Part of a small language model's weights: tied embeddings.
Each number is 50 + 10 x the weight over its row's rms, rounded and kept within 0 to 99. Layers, rows and columns count from 0. The size before them is the row's rms in percent of the matrix's.

# layer 8 attention output (transposed), 128x128, rms 0.364, rows 30-31,61-63, columns 0-127
083:43 57 65 51 52 52 67 42 61 61 51 53 60 69 50 57 35 39 36 76 67 58 45 71 50 52 60 46 52 45 38 52 58 38 48 48 67 56 34 39 42 67 44 45 53 66 57 42 49 46 63 64 60 41 73 45 30 49 45 36 41 56 50 49 52 46 56 50 44 58 52 82 32 47 45 27 45 55 34 47 62 49 40 56 57 40 45 49 46 43 48 33 44 48 43 62 58 61 62 47 47 46 56 48 39 41 51 59 62 44 52 37 50 48 38 51 42 54 52 43 49 25 58 54 48 48 48 45
099:50 61 59 53 38 62 50 31 51 59 32 54 37 44 51 51 50 59 51 52 47 50 44 45 41 59 59 57 36 47 59 32 62 57 50 41 57 57 50 43 55 43 50 49 42 39 50 60 41 62 60 34 46 44 60 51 39 45 67 56 55 44 45 60 56 52 55 55 46 55 47 34 43 56 60 47 54 61 50 48 75 45 64 50 29 50 68 42 43 57 27 53 56 61 44 43 31 49 71 48 47 43 45 65 63 58 35 44 56 52 53 54 59 36 63 67 37 45 49 36 51 78 61 48 77 50 71 48
093:43 58 62 48 45 33 28 68 42 38 56 63 42 56 50 55 36 36 35 41 47 51 38 45 44 50 53 51 49 60 51 47 78 42 63 64 41 55 55 64 48 52 44 58 28 48 59 32 36 51 64 58 55 48 41 55 74 55 45 65 54 66 56 34 42 43 55 65 58 51 54 75 59 58 40 42 52 45 44 42 67 50 58 23 58 49 44 52 42 43 57 59 59 46 53 56 61 62 41 54 58 64 54 37 46 63 39 55 46 49 55 52 42 41 61 49 58 56 56 53 52 61 64 37 57 51 46 46
096:66 37 57 59 71 57 24 56 54 50 41 41 51 38 61 39 68 52 53 50 52 47 40 34 47 57 46 43 52 54 59 38 63 64 50 50 52 63 56 66 57 39 36 55 44 43 37 48 37 42 55 40 57 67 50 45 66 40 50 55 63 63 71 34 65 60 58 38 46 55 41 31 62 51 42 41 61 45 44 62 55 58 49 38 35 60 65 56 58 56 56 38 62 39 58 54 61 43 29 54 36 52 55 54 54 43 45 54 52 48 48 70 44 51 54 35 59 52 44 41 56 69 55 43 65 41 46 45
095:45 40 43 39 51 47 70 62 58 42 72 62 64 52 49 48 72 51 59 53 57 37 38 45 54 55 25 58 42 51 42 63 38 36 56 53 48 51 46 57 51 54 63 58 49 63 49 58 40 60 52 44 56 55 48 45 39 38 37 33 36 48 54 45 49 59 65 56 55 30 56 50 41 60 52 50 46 44 52 44 15 53 43 33 46 58 55 47 57 44 64 43 56 36 54 59 55 46 39 55 55 51 45 52 33 47 51 75 41 48 40 31 48 46 56 40 68 54 39 43 45 46 43 52 40 52 25 39
# layer 8 attention value, 64x128, rms 0.103, rows 30-31, columns 0-127
096:41 37 48 46 52 29 56 48 50 47 53 71 57 46 40 48 58 47 54 41 57 56 38 64 59 60 47 48 45 56 41 59 42 40 64 50 37 28 52 44 33 47 56 58 53 46 64 64 51 48 54 64 46 27 51 60 50 46 42 40 50 50 42 36 42 42 41 59 53 48 44 46 66 50 54 55 37 58 49 59 50 37 73 63 61 55 55 48 43 65 59 43 53 74 70 55 38 38 46 39 59 56 44 61 71 57 43 44 20 52 46 50 60 51 38 69 57 51 65 34 54 52 45 67 61 49 48 59
098:46 37 36 46 61 57 41 33 55 44 40 30 32 57 52 62 61 26 40 48 49 52 45 51 71 51 65 37 43 54 56 47 52 49 40 66 43 48 42 51 24 41 41 66 46 53 50 51 47 59 44 55 45 56 61 61 57 56 61 57 57 48 60 47 70 32 49 54 50 67 63 58 60 42 72 49 43 49 38 59 57 66 30 52 47 46 40 51 73 72 47 55 49 46 48 65 54 54 44 40 47 43 46 54 63 41 50 38 47 41 46 49 34 64 62 47 57 59 37 48 54 45 41 53 31 52 53 49
# layer 8 attention query, 128x128, rms 0.103, rows 64-65,96, columns 0-127
086:61 46 57 52 47 65 52 51 49 44 47 61 45 47 39 50 55 57 53 40 50 50 65 42 48 32 49 58 57 48 50 45 57 56 66 46 59 38 42 41 38 47 45 64 47 46 33 52 69 46 53 60 32 54 34 57 60 42 46 70 64 68 50 49 59 60 46 56 43 46 44 30 63 40 60 59 44 58 64 54 52 68 46 46 43 30 38 74 64 59 50 59 37 47 43 53 37 61 67 73 37 50 55 28 54 59 53 46 48 61 55 43 41 53 37 44 46 39 34 57 43 56 50 46 75 59 42 56
077:45 24 24 49 53 45 60 60 54 46 38 48 57 47 38 50 50 40 50 46 48 70 39 74 52 56 47 52 46 51 35 61 47 39 45 61 41 61 61 50 62 58 68 44 32 38 64 48 48 42 48 57 66 47 46 40 40 44 61 52 56 29 36 50 40 47 59 57 54 45 65 53 42 51 35 37 60 36 43 45 31 51 54 59 49 49 51 30 33 47 41 44 51 54 40 50 39 33 54 57 55 53 49 71 45 40 47 63 50 57 55 64 32 68 59 58 41 51 60 56 51 35 61 59 47 44 58 41
116:56 53 52 57 42 62 39 54 55 71 53 67 59 50 43 49 72 55 50 43 53 51 58 32 66 29 60 47 57 42 60 43 55 53 67 39 59 41 55 51 59 37 41 70 49 67 49 59 33 45 53 63 25 65 37 68 53 49 46 56 46 68 62 50 56 45 40 51 52 47 54 52 46 59 44 47 40 52 58 61 57 54 52 50 65 43 39 39 62 46 54 44 39 50 66 38 78 50 58 45 52 51 47 42 45 60 61 45 45 45 60 59 53 36 58 70 54 51 32 35 42 53 43 37 66 57 57 51
# layer 8 attention key, 64x128, rms 0.11, rows 32, columns 0-127
080:36 74 50 45 50 41 51 54 63 39 55 40 54 55 58 38 40 49 69 38 55 48 45 43 48 50 40 38 29 61 33 52 38 49 38 48 59 60 41 55 45 48 38 47 57 53 56 69 50 58 26 53 61 26 49 54 35 41 41 48 54 58 45 59 55 41 64 21 55 52 52 39 70 49 56 49 52 31 42 69 40 57 45 45 50 44 52 57 65 52 46 44 59 40 45 58 39 47 55 37 67 55 58 61 76 36 44 50 36 52 44 49 45 34 44 47 56 42 54 46 50 52 38 51 56 49 38 37